config.yaml
n_kv_head: 4
norm: "rmsnorm"
positions: "rope"
qk_norm: false
init_std_down: 0.0
warmup_steps: 422
decay_shape: "linear"
Each number is 500 + 50 x the weight over the matrix's rms, rounded and kept within 0 to 999. Layers, rows and columns count from 0. Numbers have three digits each.

# layer 8 attention output (transposed), 128x128, rms 0.119, rows 70-127, columns 0-63
478517508545486549521511532455528535438493553489502517483472513563508425479501523440460482435516499525550532517557499568454484553496499490481515480497546666532492455585509498489509567457458474
624545468459564442469510548391478491537475489541557510485526548523441448487512480539521502469462497556464450533514480501529495497444592501506478497530497613460505466532561505519551573513426498
542522534491481424488484521468472461479543532528527505440542485540538464485452432517503534561511364500479514564521482526510492521427521474468424484539496431471369544495491456579460426409475452
513489444452535509469510526547477477479485518524516493518529494499494471541482507531509462467439481508484466480584516509530527500513533422521443465494501526492573521486528454501475464505511548
490576470475521475498494519489416522492465469518492535530464527505526537505476503508525510517507594535482529517517573552497445537553548502483550539522550503443475494521517509533567528425399477
542530530474545560520449486575468553563483490446506510510569389566426419530458452472518490600496500528509497527505422387490526468421485494489461523518528496514483526475445506458488501436498545
460485469477596427554527570446466527509473490557527463505457522489532486449549393440451446530571490500462509552434518556464476486564528521529561499573478555541491554451517535503483458497502433
559445530554519545391454462517475426463499516524489592531479519581513503456515496461548470463530474474515541493527422494482530553469538512437569495565467393415547544497498531501458456475532524
523521471484455471452454442554400495522591495537493538503471462555506524492554488435556490435562441561498532456515448463500520447544442426467476462538458511439513484516532493475469517529433523
511387537537491430467489522524558536500407460561520518491493583465523586509495461498506563488561452554550503463502467543534451579436454518509535544514480468442520519507475493408472564497575531
429517451561575526435512567453438507426527470527530440551551461527505484501495528589482508521453433526564480472510432485564470459472515537525499607549548501488497513563528516467526424409514463
519575447420510502494540560508478444479501517575574511497467544461531457422544471533460545444489455456470465556583481420546474399564530529437481508516527617548505478508490481550515445571461444
461541490552641496458524530470488534524463531527503547512478542478492509454519560508500470446565547488494525505535494503555490518503534419495472492482491692455474486537512454487521521494571453
547472458486503534536506513551586483479518491546482495457489463489537550491555492459457539491548497459540497544542491527456548499570501595482546511565483494542511545467460544511526511410529512
483407460521532519569489546437480440539537463499564452473496520405551472529414436557470431524449564456483479515433536454494516555523449513501468546597478525486522502464480491509475487626462500
497509486489384530499521489464502475465483429506493490501461456444528521526510478522576522503520570487509435483493512462564513470467408580470501558554521366532497481495506556531501502545496473
490496520481480440468509463460458519458503467533589491575511501517505468499479531534544481489483502524555518438499509530509547505561525505522528579492606636523503569545503500415509465524507504
556468512489584461484507473513477452495557471492523524597467528561516527550535495489508489533456456501379522479473478516545516463575468468477497573509494578426515500514466542501492454491455515
510575499478518499480486510523432499510487410471550492434478563500527494515468511413525443579494565549493534485502573544519501489560559493513564531494544549498533462485476493495487509437502453
559521515425463491498473513534420525529571485460532553486495486528506420563499475513468513515559469516447498523484446443521515460432483566443442450543505678458425455493509498493457483462497509
589463520491394448495467527416581495449431499487475477482415520499478498433401412477448444437541555525531500505528526524465511527424590509495557425438472387483539506509432570432523507496527567
465508497526460481462546495475538447549512524485471519537498546513491524576570584556549485621470481418460531536479524535441452549514533443554501464559471490475510507558523481550446491414429483
387475438521452504484521532527523512560491452462525463446517493445529562542468534466532415558526477505540486474450429521542528450557498495562510532530477367566507577475534537495500503510529501
545476516507477455503426538346504496535441497460465440475452556467485523532421385564502498553500447482388426553474570515540522528448567355486437430496475447500514465518585477539470486482483438
506467487468485420497422455470492496481419529537541488586444485497518568552545475526494452480515531490443421576470512497531518507528557554551499556512526518532510525527515478526494475485521467
534474505508474461456521475501484484470542404542559492474477510473517501518452483542494464468444551423522493463478551504530537502637430555575477542553531499475507584485468542454536479445544585
595459466548634579519440529436535488532476307497468509489451540560483459444550480513412513443436445472565441436585612427486332526506461476443403500590463373534449588558428557516610561521396433
477377546439409477431436542556383481587751452474546494522506476501538487575455526579462516591476536535413550447441421514465365521595479605544532428447456593451531596460368591437497561579623500
487442505565412536399506461603583543493584489473538431472412686559588487427449500544416483486425610514487527396567357493438494423428500466503477305482451566575538483549553565419597441502571468
437531550400490485369405492579505382527582459574477541429533516581427506491453416398546537560388545481457456684501499522615381498466550504475543449505546542583389416560509516451531483500515534
474551509505535465561536605431524416409419503504574504547447441508466639490562476507373613483425453400443536444513491590442527508534465443439577544471580534434528395481572478434566644489543660
616587391499468395552557495449446513560537448443343604568425468415503449429496426508341437532565666543518501442576431579435544546421508489517509687490644487420436433536590454490426422388429499
484385537550604440539478547505447512404694543436559589537561491519563539451470481625510418510607595532537576542473570611621423589416547520401556532447452431514362498597505530521453485455569449
439538578448544432607503590577368488586603511416521411564419585424554444458559553421608524452526566483484650438462449524490468395495454520576670422437599447449504425498523451595530382362526473
553478539484535398557499554477396437478597409570525536444446503508557448547526475477453471555417459517532593505551502445508494546622531478401497472464521664566363450516326353447494411455591457
503474513505479571478463525520515517629489493467580572494557576506425405458556467404497434567491528515406414436421531540562371595540556515485522525503424404527497461574374463495457434403497534
462451417457441455494604591493550476513534553416483453527621520510546450503508526568565540476465544290568387603482441566433482444592508532481402496565430528456551519508566396435481550378450447
490449444448588446565454368659504403523457440433464360443569479542417570570543514466443507528570454445577443496437495563587599481503572450477440599487523581400549575359493567438526540505598456
466415461381561547521492529521414548448430491475408418591506519467542493494477457546434514427453463517379590505425481616441544549511675600526457481440634327571480465543390498559592564439546324
524519414527521536513479508455420490559466565481535417547680496590424556489716372446374498418547532593548504588486412457665598456508416508527520532550532543570484547470532556533454424461554514
473538536467520483498520434495534503507644461548542483528524645529582512483540537429449562346453507476561642628339379419553518614579492490397551516502518565553477656513478526511549606463452507
570527587492595447459482486456540453630735371490469447516492588394432385611478477454476530644528481447485390481630437478525538422444526584556419478528573361564575476604376578500523481516482443
530519606373435592412536611485451488457535526626526461557557427504602372451407526428398548491547563489516632395644485546499443505516533398552548523430636635494599514467457436455555509556536464
448476443433510523656574429486523468474459481414550431509638472510381472615533499463373557510480425495501527601546466515609609438512545548445419555555511440501558433593439481442463574542470475
453442537471512574440542541467503497576518558516565518491555451591475523461547539339501545602507483433464553495530568441510523630419470587483492504355438340480407565529536466556488561472517492
500506559516455502501536528519502610421586463522434610338532583409519370507403547563461549358392511470545493524441483493527440590419572533540506484468456528457417352487500467536549419628451551
437425550456569571421474512510614445345481607522535399526497547489554463543602545533423480504426616485452474500565527479538601498451503579594487453612496544511493426570578688581481442541544518
596476372434622413560521503529498617485417552386379401518544550501529506498531490495532572524487420587429492462578470464545447459637509424635581537476483206517533543455566449583509531504495553
556633479545498490572398318451387578495560557595491360345547561594529431426495553568590544571499554432511479485523602454539489387493534671521522479555503515603518472511463503476526484526509408
371459497581564442565515433538483510483488464542432435464459449546529508533454478399484460481448562511561476414570518566551472591580411551461416559546412488385452424509479486459470624372392347
458459445590515459549418523581485592583412407568540416415524574456456447421397600457533440553502390486436426514503500483490499541580446501477494498402568675514429595548584451454511554481548405
504576556414447467580435364503466481465459505560494598549428518442550489479411343548550533557457575493524486626563458573567551573514580515495474516496557632437400573571454642513540576563522508
514480402523470457509653447567644421481415583560506395575521420440449499442582422666533558462475435488617460517473492619396668418430404489546445484536332487472513445435421441584565437484550361
520588514513758498444455401570505571598546461375494616533503528545607373369408558447578534513530581480536439612589573449541577512560423539510599499556491425590464510448499539497565434461561591
474593364498609438516505463425468513492520635525498601513364502497520412514450492509469434442459438491500423435556502467427511536483433496496606482533567649469594505474530529551580537507516538
409520520565540508586516363596486576503669490469578516524579457466473492473349445438576476457512427388608507454517512678439516458404423511563448474544413480430394337429491534599497524452481550
477541518563364416582479485454496461537497391458430546456575413466409506506491657532495360461457498497533597509596532526626445519622384497511570362539527500513600589395528470499541517543498483
486567470581426572472521544451380524444490322441611575551437557466479481499445489513565543577456468511588577446453498525588500459425431560429598541580502529493572500472347453424519394382426517
# layer 8 attention value, 128x128, rms 0.12, rows 71-127, columns 0-63
423490530449533530578532374577524471513496474473463495504484520418573489445562546534527534574487586495519514543518473492516502611524432473571533573498515492530464491492396558507433469463543505
491533461483550510464534542417529501497507496465461530571480379520411521562533532492504539512504527479475519490518486421482547518532569518584536530514480500479520451537520482500480530543496467
458494526485515493468554570521530567544445478535543488427523431467566459510505534522471495521484456500466546503466482487491446460473516532487525568460485496495504435502506579475488469515482499
526495463543446514510461467479536516489460529510553499559521485519421432487518482430493552524500459475512519519478418528506480508469552460547460446540495503563563477495499457471479532501590453
531434414440518447506540509534526482448520509482546481549514561468561528455505577485459525467459591476499469473491537516502438523516483497488577450464452508477457524545566561555425451539422518
492483624515440568418498372517526421539497499441500549490508474468506451539466553582489541447513500505523454441552478441500575555513571491534557463512476475511472386471508388575536508541484460
464499534555531527579494557542501485465495457475471446462495463446572561524514564576418537417567504533517474418559561506488522451512518491528465519492457519511505485503454439407466585477508437
447441545517543526458478649560521477492461442469482493489414481426550455499443480467481452505518548508472515509469468494482451441481533515517500576529455521534503451511527506545472504475625485
477611530539458610513523437440480532557542473497420484493529460538507649453495513484478500575398499465447490497473532490419534524544523444415469467480532502518545503402531510462507512473504422
468485517446492529589504494592529497464451578575503469523563474501590540525507510515511552533521476467444485429489489462471668476500591511464550512390479492514548413548516605513487567574530545
468442528493461494476444522481535521526487424520458483530468458532509530587489497447539533576513506515538542512469554618515540605545532486593552544465531487497514528570483501486596480466446597
537528512466502488544489463489492511540489487479503460556572522456581487452492410474535505560445452518479493550445481465427435576540495556405484458511476486577583514416401552523453509532467420
435458576495427581477522508479482476521465452449526497495481477501489423471476473515525597482558501493479448417458525529507493543466474430532549501397508506543509587474506489491472487569459406
522511532485520489498479518556514545485481611514426528517509562522520491509627483485509550441499477568519502472571561513513490540491504491547480457417476496455455475547580425505564489434549535
442474515550468455543436533530541526522465552503450505521490519564472403505512423468491473531447520497492532493526522498449529494495526483516479519441434504460483508552520462504576554510475557
522536480535448543548522538519490556416513535514454574420505491543592622495483480508485516526525544468565561550495529503564450518556513485480509538551515500483446364496509490500540520529496504
481561545504472504483468573548498569421520541447446500449433483524516467528484540494472484510535485485561475510539567473442539527473482522458488478528463507482458510519518426418517507544556531
493462460498428531484519425487512489541447538556518501600566457449541466455577532523438599490454490478548444485487425563569446530517523465490505444587484505560429524506484489457536512494472567
505503446484582514477553581538551510455583531541496462568522469545482444474524504464536525503513579470583559510509536509455471522547477465585562521414462534505476502510464610559560555519469503
511507506605464515431496450541485551528534454489525524469505474514466575557591529507445536433538495475555553477454516505510465522551475474506510544511529519499371508497457390467483438481442422
498504497522498447523496458435531498448525499422557461514483466463504431500452466507534521428519514581483465519534463423547538444498452536505458533425499502523568492463477510545545486528562538
505504514493464511464478504490532508513419456549474547510442481467544406500468416523500546473429428553438387537555466492487495505514587517473537440469491509503538395459481540564509544487489568
471561414464540440506519413558517542498542532489443499465534415475466423518648594473487548545486466551479490417512475525527489558523495565508454517579518505445420531401416470507477477492506562
511561440516494624563532567559480544495561522524467459418480503566490457459527540510456528470519491471538537436509506462471467506471456459401533452469554490484497532436459557510555506508457483
466513509478436561464455514506501557497440611479448519467518508556625470456574424501504521486578496500547498518504488549509485514501515448486520490469538507465462416544546479458547493541476462
499526563371468543450415588568489505437459620420406554578590440492636475470409591389483556443542606406425557467410503432624515460428555499417543541474556478437528489514504408516452656482493566
482545462588507494499470517419507524449538665444434589517565497412560455393499543512555497522573532449494429573651477481469456467512491515485523453509489510479497514487538468480591432481416568
478402467506487454459457509376534479572525481587398508422497441507504559416467477489576522532632439512537502579491519516576576506529459561531486546506547510428554479284599544564470583487534588
502449408500483579567704472470508492535535379396488533456510388501553456404460514538470525405619413484474588450458580478441556366528500514552615519468503520495526536466505560448479555462506528
496514445539486443405444472596491521552450694493565472372519487480613561485501544493542520587502581551507589412375423455558404555504450494519395463488532487481494620512449543553375471455508416
596379516532539537539504528541491534436508561573573345508493480615438560405515521509558514537420515466502631597428402532569470511522568490536471572533442508425540428466498363633466474528554449
507497543456505557513526481535494540595552547498446512545446552557533432608616481424546511389435478542508581417599418351483517496519529383602515522680597492499627493541591496393605545442624499
477391535480534425483597370544543415555514421451625509522604487505433674522486512430364578483377634476515433510616539430578495436531485535549384472499466487511563508484473591577517488569526587
607568434434497573490603468425473487525452578564420356437601465512646497449403468532539543530551448527556474446504604466422405459537403426545515497477591511564671470497554494534492568460540549
439502557523536526516587495418486518425567488506455485540586492610586536646621537492446463454474516557448446592480578423557503531528433333414549435534407510511433447370568456485557443488481488
446494486591466520456471553382506448526440570664485495479393495535544507497525457490518518526455505588463465504493393587554558502498586567572666494565499496476505474528549570545489585512557451
560498492501425556498515480580503460458351513514483621456612582455536425402519515578572574481486506405497538440535537609584514472486467518529536469630488471538351393438593472360432489507532410
644506470501529469482504546533500387550559567474630509478625586674417500610494589475574607450495477506542420478519446518628373498474518519511630537569623503647598485509553502483433419495398569
453424431456456414535381400665464627451458440509513538419453534604548539505428578528489598570494478453545584522455602553505561639544535450572463500565439493497492386582525592593638426411577494
463343528548493468546515657534471462505483469529554623452374472452510371543390496542594591379590464556539469453554554498486508464542538463536496480545502518443505398465598422625418485483613456
511463386564523522381452445558527497318593605440521574534535468572421549522533517436581520414486519487502491576449501542578512549622328494487580550421489510515471555435559508446548523530495483
596600362489460464653470424404497577544506480468547618414522434434613554547446508536449461439508421480588447589548453496532567589471525622463488560470518512594483405498584345463501468493528563
511471567487487521534381540498499578592483563591487492435484483486485553460495529488482544405592492500542557599522589565464420656457465535475545494432545487543478440570664611374507392490570490
530559515437553584615391447521509401540558570523552477658467566448510510510489561559501528448522498585547528484549500579367475473489521482622321575605507503534459512483347531433432589527506529
395548433474540501439648498475511457443430589578474490535538433571473429583420411586556462482641438481445580487464611425477599498479643557512450560549450498443510607468534479438518548501518577
460533570616462558536600526625474527569530475577461413461508464544496704536382511497515502436564426496585443533522495485479668445523356494462509528441508477581477544471468529525556468498550490
387517641481542590456486423458511395502569412445504478484491540561435504421617718563516586551484573429460417468470504385530523574484355579611456506615484477519518441614544430500411483553635520
519359520511547465551451526554540343505495436531491637594599524491389542470531502422517555548531461514493535440487564507502495420463485440574626525466445502447575571642424432480564410508536566
607434516409446471558396554538462419454427555424467470569560514519524502388575436485513526488517533525516449520433510453543556477473513475484466519499409497591493491633596519437409662571621575
618563534446456469355564453516483431532570539426517505498428419514520454497489344443488437566519485482561453310464492601484562508568525469456413477670565501613539500417558517547490489587551458
494407542458428505509485361507499626594478526362495409405556499542465471463480498443459567498512458593549630494512489606417416434463493413518457455561467494525545503456616408433464360486532471
612438676581466493505402544461491560467492477329499448405498494558512436521480489484430511447472466512491422538504493471555395465470498580553652574504482502450397632433575698495506489479448431
467462469420527512454448376497520459440506449538611358597517526508569514561419395526527507502493470540514456381451531546545526420480438447484554396571398503522543411578597436489528518465507478
537427590504546518470587441542457440378580470501425526475435451449528505540544476546483556623525569501445465527488385455565601482506489532517500489475440490483560491324450457522425484480414498
574482484595493496421463546510489459399493526556552564582534440429384541602528354483468428492468469518539523495527531555451561474506563488593496541509404512517408513598561553504396507508488367
543461378461482458370577611552465612416472553639623498547400517487377517483525450479519592577571516496518497455389464552489547441504554576478441502385534511539527428595464547590515518477559564
475427519467470490558490410517517485418397736482455431471590464419495513563489403507405525573522534522528417468524430426493420490482615471480563542355429505556468428606603578463557471452523504
# layer 8 attention query, 128x128, rms 0.125, rows 96-127, columns 0-63
507523522483511477461511504504530477459463532527488485504510512504492449523485543544522475475492505484500478536495516482507494499486498541545499551499536523449522526468454479493489470456509496
518530560518509495485476485517469549482487468503513485539517527551507504534509539479529473514502479493450510539515541494473471489486464510500461473551538569496513500506492474496495494468514515
497458446467515603526384539492548422527448464444429577475519453498534530525470577583430537447395519558473482509594483515520537560441549522471527607470423441485519477509531561501502468406525455
511546445469527478508556499492516453554394577495540575446586534460603534570466474585516493550493535505566482427450460618484527435614457453588504449644489470359487425615379442475515601626576625
513519527502518495522512510476522495478505490457508498522512475539475473486481496474480505495537524517493503523489462464478510493509514535525512460558478515487478520477498478488507452509493481
528496481498459453450546503439477559508593514512579500481510482499484526499504472426505457511584478469569488462415439509517518416494470551529520443543542516599448521522494419499479539576484488
504505536543493375470545401622474587548533538468463467601514520529439484458534459474605528558638455467515562512536566518485473494533415489508505451506476583543518551473522453539453527496457584
438480530465562631573386495490622482491460567408499463514511507474394496454495535444451703514542540531564477528451461519524427474530561398507587420516584408462498414521412473583464477449391465
558554428546487491540634458422588445506647490480495550499652564484516615582541379443494567503524505439501578498570539393523443477491573419584432548493493663464589380522559534501612441437506568
440486479495519576584476492513516415478447397504449424483555426602484475685426499443576475470461568336605521526459510506508565550594516454572433518436420497413536528561592559493448485631481461
507634493374526473429610479473537374531581485461507357611536528577581433429496472555531606488435496525473569560490461421432470495523525555378591557452410439476500543665450455493536593562522473
537465471413449539480651616453474609461408503444527322540391434510540476624478509465415600451438463467496486559464533545485547493589441503437508507549466626531615503441598422471545411573544472
376479574500552525393470501386480513577456539462518452415533440500502555504609605578660560544551484472503454466578630432572516512345514544508430521446599537522534524478384415426477463528467449
383462475570430484436467477513496586653560467520445411434529521485497505511458469451547458464572616545525503519521408498421492445527465505551508484569688456582472538617539458556565436403444610
486643475597570377456545529558559479453485497587476461492426387448514533507527529534520538564585588389546503461519437551508405593484491458502517512417535439475532602569501482558513512493583423
521464460374561502444446579344526438530519518389456525547484455369431472460550407508510443621523519535520614544445465602501596569490412473461503416569445501451582520552578498443605525496433468
549557487543522491500440490505705583624469496424548508421444519534471468574513538507599514472572534525513406436532511489568489387448547527481491581521434343463531467540530438556537425467629412
571422458428576467523531476435474458556453490546514439492558557469533457551473438568445391417400415411474562537604504552374434393591518544555376551527549475582464543541497564585549400476480625
522407541465477520574491453504480408461472551585565481462497466593332473514441531463563391442477565419440477481450405580422469457493537536519536506465578561404419600513569538467570550526488612
435484392601533382581510534478550450376556443488567417507519538523405474473541533506538542517490494541548454542574397497571519550463522377489509417395457359479561415504552347546579457527395510
458330585486433413421584398562413456460499443545482536478534470544566504535494644490442470495478532630544516427463474547491524507554588403495496564409557599575451503518499536454581391528459434
384455437428577473490544434437546563476502612460450399396518597420498529542428592488466591615506569426388578514531546501429556627476533411464522449564466406476463568439513546447500363396467588
341438499611558486562440495554438388418543411504539485544545496491530411580487493547614515523626437495391435421531531401437554550502488538615513509549502580465555525567570418480401543431500630
523437513508593343567484484542552413560532544558496473336407529526369488530442486561510635386485389503493598480391589447479594493546345459479401565550532422434569503576521399461518514435519456
603473571450495527629560429548531522532531520468551528532577498441499571473550473572497452570457532516517623469625401492482572592401522518402387464513546423573598536377528461465599473485523463
494506512545403554590514561472457411482534584452498474493437540461530645532517532475468650512492607544481619399542592477506456545449454511561407583619515455522416642467505483522521566531495416
482399590638495566479542616543584551577600455524446598506432462526673390525435531506391518601477574475502519594367579480472533471485542461510571493470439527378527474441564422516515470619511575
508448592504539517454458565458556415449444377449355488549431476452577383559497429401542512525505587555476478528607629558491580585493544618614548504520503394424539483472532438505590409442518515
531500406480444482557439511461400517468418566498587503514398390567397462570578536541491455544454579485517582445535468371362552395507493593562463446560365574561448458310575450525447562466610372
534477443510459429447310528506450454444553530531555425378496448379563429501460571500419560460559569458583479576512433540557481532468502525463443466496564597498504526511475588486582460536689398
383582495481561506544521415554492404527520503540513431582489472417558458362394517522492538339436470497491561520569466443487448471389337461377476435560584505469465500406583564436494580668471526
546403473559608503364546489495452575442514580348556424380344501485513524509466500487501521594466450531563523461464469383563484547468464505520532498514491529477463558542458489505502471589539559
# layer 8 attention key, 128x128, rms 0.125, rows 96-127, columns 0-63
532476477487512468488529469522463535505542496477497502535474516500540527459469460454529477490506501523526534480481481524441531465484499481455494475533495482527464518511546543496501508477516519
492540482473546514516503511463522448458521470525513524457500543472482490573462533562438456527438422490486504492501483520482574538471488437527499488483445467447512505475527513506460483487552493
503531495512494539525508475445548496477420530553517451477508464492501532470427488507519513532498480485518519482495506506494549491498540495483490474522529435460484472498504477494531522513520460
469505508499538475519532489523569530593420527421508547496567528573587438522619504519477447449540445491341503428446572573492663406498418395454528558386573503398454416572529543485555554612522406
505486541499480474525509492535536509497495501480510525468534555480504528511506511491493500480488463492473513482485478511493559527512515476501469482456579502493523519487519532511524488508507479
546535513548508496484483457488532539530502565462475473467480468472515473494491556554425525552596544489499464514515571531461458490545514501432551459463468519472483392519493535498546494557481484
588447471539430379496542450585430572575486598383487486463468377533561479465591502427459487490715577613514531483535564489402479492535547505465478480508508582530466312619552514551572397569447461
575514468392506618423484584537543615500495472412449511537553520509396515485474475620501457456430511530562475521442563582435580536551547436572517540429542337503432423548420440446516544626470553
560553492579410494554524535498555423558573552489516620480598455466551515442554556362440570549484452663482446461524532402498529508470548443494412436502467631582520480509485498446515459517434458
539485497410554658520522495419405496516565508577410542460497452489505517503433456563594520517517546513350603496518490514609510464637463430393516511495491534571525502502525527552543579527553499
540486479590518429499569497435489448439426539484503525472452477543546541510591534623500596474528510550534505542515459529468459409588510562476476540401399421615313519471530490469496513621447423
528505486463357492490507564413444548451468503467554492493425462478465478500496499554472610509453521619469436512558504439517613520660444488575476402463521633422398643499401459452517529405515508
448404419527559508431470557385437635534461549417420489498546641494534467532534502395640463513489526561529467422595451474620503472392553345416377532483553489469531499478496466414450478485503536
544510567540389530504516517550683554505505498481606533428498547629487465496388509477477570408581586491437474442552405548382521491508484397521485574545603513465509474477483569506473496424444521
469517513491513470459468462448490597516573482543439497534489522374474431481453605474447418557566524596620434438480520525469487451581451485592520642409515397565484500458535499493395479476520472
566442561474512551551519481407619485461543458521481547610527572488516586483422480421476415520583489586458428487403429527559531517568458426522561403546475524448418402533474581527474535467485585
519394469380485493457556506510597568535516513576456502493428464537541424499545438627485474573621498421475499638499577462440513387374464572492492517551485340574524521462507452532533478599541455
531534512507553482629510431507491535466481404518389503500468424417549509575585456558391488465609534394581541491411480610527545573437449451542478325465481553581550548464564484483548439465487536
483538461507459573449382440524368457519587438449520567481474403503520538427519623591547449578392496592395556539563422565584453458401503573506487512488641571576516436540510527521603509470525524
475571381542566469516546502570712521527629564423570554546446538581585515490459428446480530451617520642459607477480520442592473521636538471542553551460464361532476444596534562473463514569460476
560483589450603518476420437548542555568439479541512639493578376489526508497530541611608440445481623624561478501477425505460477465379506508484519619361549634516515477547544476496572456388432443
505484441491577391493482555514503476434479529451454439507496448488528589519507503479588488547553496502646596523454581457432583450489539363529516518581447436539466492483494490533509551470497489
528473541434487431463526530467420505490523420431523542513456566492528563527438450470546528567484451470266565523450453445507487569605496581485456712551530512509576512530571473449554429420368494
475399483410445427502511552490422564587497612535406511411420549486498537521550455598420487579475435474552543328561519548587518456471487426490505566522500325484539481540470493551542519588441506
516426391488550448609479567477618509490518538494488471521487446598481486416601418462551410452560591520500454485490422481531603549412499531530444494463525358498571575501515484464509444586496519
551474508531352514511539597487513536536549428485666489581514444492503550567528409606609485536547503497440536491571574522549379532270475513580512531449486447505429458468520453463507502391531525
434468506513418451448514546434535511444485491579508450463554389417472425600326518563547547519487574565475572381487438388429419569418358548384543484513463551344406468527497520436540482577630515
538526457343527486439525489429744480480572540627441560481474431650425501597451509476468483494490573514514479442491486494586525451557497525476490475501639415522403419488457491473460434372498441
388463555536465513544502475415513465445568517495568462461525402507532495426579420433455519563491647483502474548556488501380537493553484548513534570563549622618603523527447436473460495468470512
556568590506398387415514497513391533483440426558524454496537645432492576522514553427507591414592509560445431578557434442523446455525545493574473400488482534492427439551504402403632614490508486
385459493491607399579485526483358443356546412463545525512418388538464494411519559442528531508506454617557476430525415513642502499435524559490545442483567440542452478526552501485557539593501432
588358481625640505513573473450596489466456472449529497419450563451463554453371500537486569424540524532516564485458467484497515541483479425349437483525480567500469411569572467456453559540524598
# layer 8 MLP gate, 320x128, rms 0.145, rows 0-11, columns 0-63
468502516494409493537453457541453483435531573504545440519496572590520479555549430434506603436524515496524485526401456500528491426510446531501440554441480532526456490453502389453497446466428492
554492531456447439418529508469536513505524542573534473528504494461512424542611564498477501441639384522462607438538568463449380512531448599568541473502592572546477505510515414616519460407471507
529598498425395465517484488578514489521491554527455555551535513538475519536464489438491465508486521556549434506542453410457481457544583464483452482611578539488481512450504460579512476482464464
398394436512462511478443515513460489483442508519474563480481529556529495532554470393421446521528432470623494473434460449492499492483523485461412530524471530544491471457446551497469463488404519
484521471489441544508488513557387562454506454485422563491508571582580547456448493492557498551529408552490471423490459437529551447533489562557519512457475497518529524548598578476523468564486454
511523512460377510553579477543428471500417567504512528496518573611524557533572507528637521529542425427521477478539470485447531525541470504604571643518507521564507540483479555472483561452457513
502432573429475417537530563569447481619593377409462498481524621561556477522471488597548496446501548521475452472500527491465502555532451519512479518551457532498427439484524483445506436571566394
516503476415391441512495515480465448509529462548399517530583504614485504574521539444525416447463569484656521492470501405535458509537527495534425522471385585518488522410545469534624457523515495
486523452462389551536502538426466530438419463480417578523461463568533498549560439519471497570482485456494532538589529474468439512585517627499525475521460527594413478513574531540393426539533458
643447407493449511393497599496518501491436511454485582465572487537465398433514480488442494521568512536520611574468582508394571551576407518554450469416502588551518417536561478518492409542536485
485405561454388490484491473546391553464516472507491515529499496422452485384591425515445491584487544572549567572481576506560476527593460548551566433488528566605479556453506454446505506541444471
525572461446443453549454547468469670547558462449454483671380509600497437545513496510551453567456474481473605540495524468522414538520462545469536530545475543543512428601576552506550560572524469
# layer 8 MLP up, 320x128, rms 0.14, rows 0-11, columns 0-63
525533493608580514587470515516562593412518477471486549531459459467452481659497476562466506443496588526566547457545513589474399485508499421547564484481539478470522484516487560504547559493432462
543471389514541508525486527497538441416606482498518560518433439550498433502444510502493515541547486507510549373486578465431471531416458502451478467546549464482514666474537453442538391577524471
570526503422423484474536475494454457442499524525446589538580454525571588495552480513527437535462504555539472482491459568555446458471575562527509547450438490488484542542637431506546503513429455
492543457461493470527479564519509496518434587523457509500613498488569521465507577486478514514435434551475499477454528457506604510513485534409506476527549522479530615529499525522581446395474465
584399472426473444461487517531514469524483476450521428515496480451530534523539492453424491436486467466461509490510509477529540582577634407461490516494516527405476448533446407585500482510437436
535548539502481596451541526485561482437474525488521549529546497501509446521484540490469549556431463507541485540459558537601599502505391501545551485522469554557417512496566555498435572572513459
557541478518548562601552462483515522518573544556491508594479392535450498575506432565556521475482478536560481509535563411527456445512574524509511488419534519414338525466555551529397500471522459
466555510547511449560574561550451487485475573411500456474461556422434502494485521468444489494528472433547405478459445543511584544502612463409613547471497455495577594457457536490505434574336510
476443495427485432477556515506517425553574539489436417441537499471518536552470437482441592595543536530615420472467571585501459567466558514500523453550540512545441595549525423513496470570526543
565395525614501555521475562620472540479451545460483540666510487519512454472450431461441488511535478387432584601455515505463598455520505564482518585446579551458461492532569489509471419554507490
447524521384491535453522564470521541512426467423573466482536532499606558464535439437550506509468525512461484536391526443541544553552507439507511676488484477517628460496430484498514462530374499
512522463514471365452529490403473516443424442445502426439461558487626478517512547547456553492569368469518396563492386522599600515476493516453525394480471518509433423533437490501577552467528515
# layer 8 MLP down (transposed), 320x128, rms 0.135, rows 0-10, columns 0-63
475490451528482516550521520444524550480495552453421474447471522445517533449524514545488576422506498603427531527485586462452475549533535527556525530427523663504489427469504557517530547514523455
465452518530514603433494469483470412524440552515487528492521475492514511517460537454541495507483476537495478446356446435536437495398473477435428368430538479469512472556481511556444506445445500
489447520585529538478478521537505548479531563433520429545555584476547487505512434533492451508552428572480473636478537537568489505440528544552556520437545549470481502411481394454412532473532499
553510624473517507510442520559509459565475398489521442544582485458540530454504535615591512481570507443537513531534603466518549523453524528553560489445540348488510424503438469500515602559561551
434534487548608525467496520523404519488557460515494580503487579596537471481501566425444512576396530557443449508488495545541541426460473521493548517584425592545519459528517545350543474540550525
507492560551531525455499484476382553381530482450459445489618412516537544388546475500449522558553426499472498473373570418556378520566547425581482470504507532432563446549482577536578490381472481
534531533480575609557481474532520449477556495486486467470494451582579402513467451522498534411459418562470484550454530409436431474419474392506509513472465549513473489466473483518571499488404530
456477550519557490485481548469487562513513584517423500520535519567563525451598478462433523491435482510469503579401455428447384410519527516530530447561513711525537461432408477527442663488455535
492437542488541507425595495518609444478474447556566470492445485437428433518535463502458539566446496428483417478554507496434493441471546382580397571526440598536473524551451445419445500535506497
436539564524630497495550504483592539505378449515552432390547425541514547447436449466664455576453549542438574501529440455457467495572473513520472485516486297491490476434509446505627473527503578
445504389520558509436558511527563548521523505421479474473523533573574503413493486414590517655496422472447506437530431663504580377560535542543483482456576457504547483504556534507481555402549464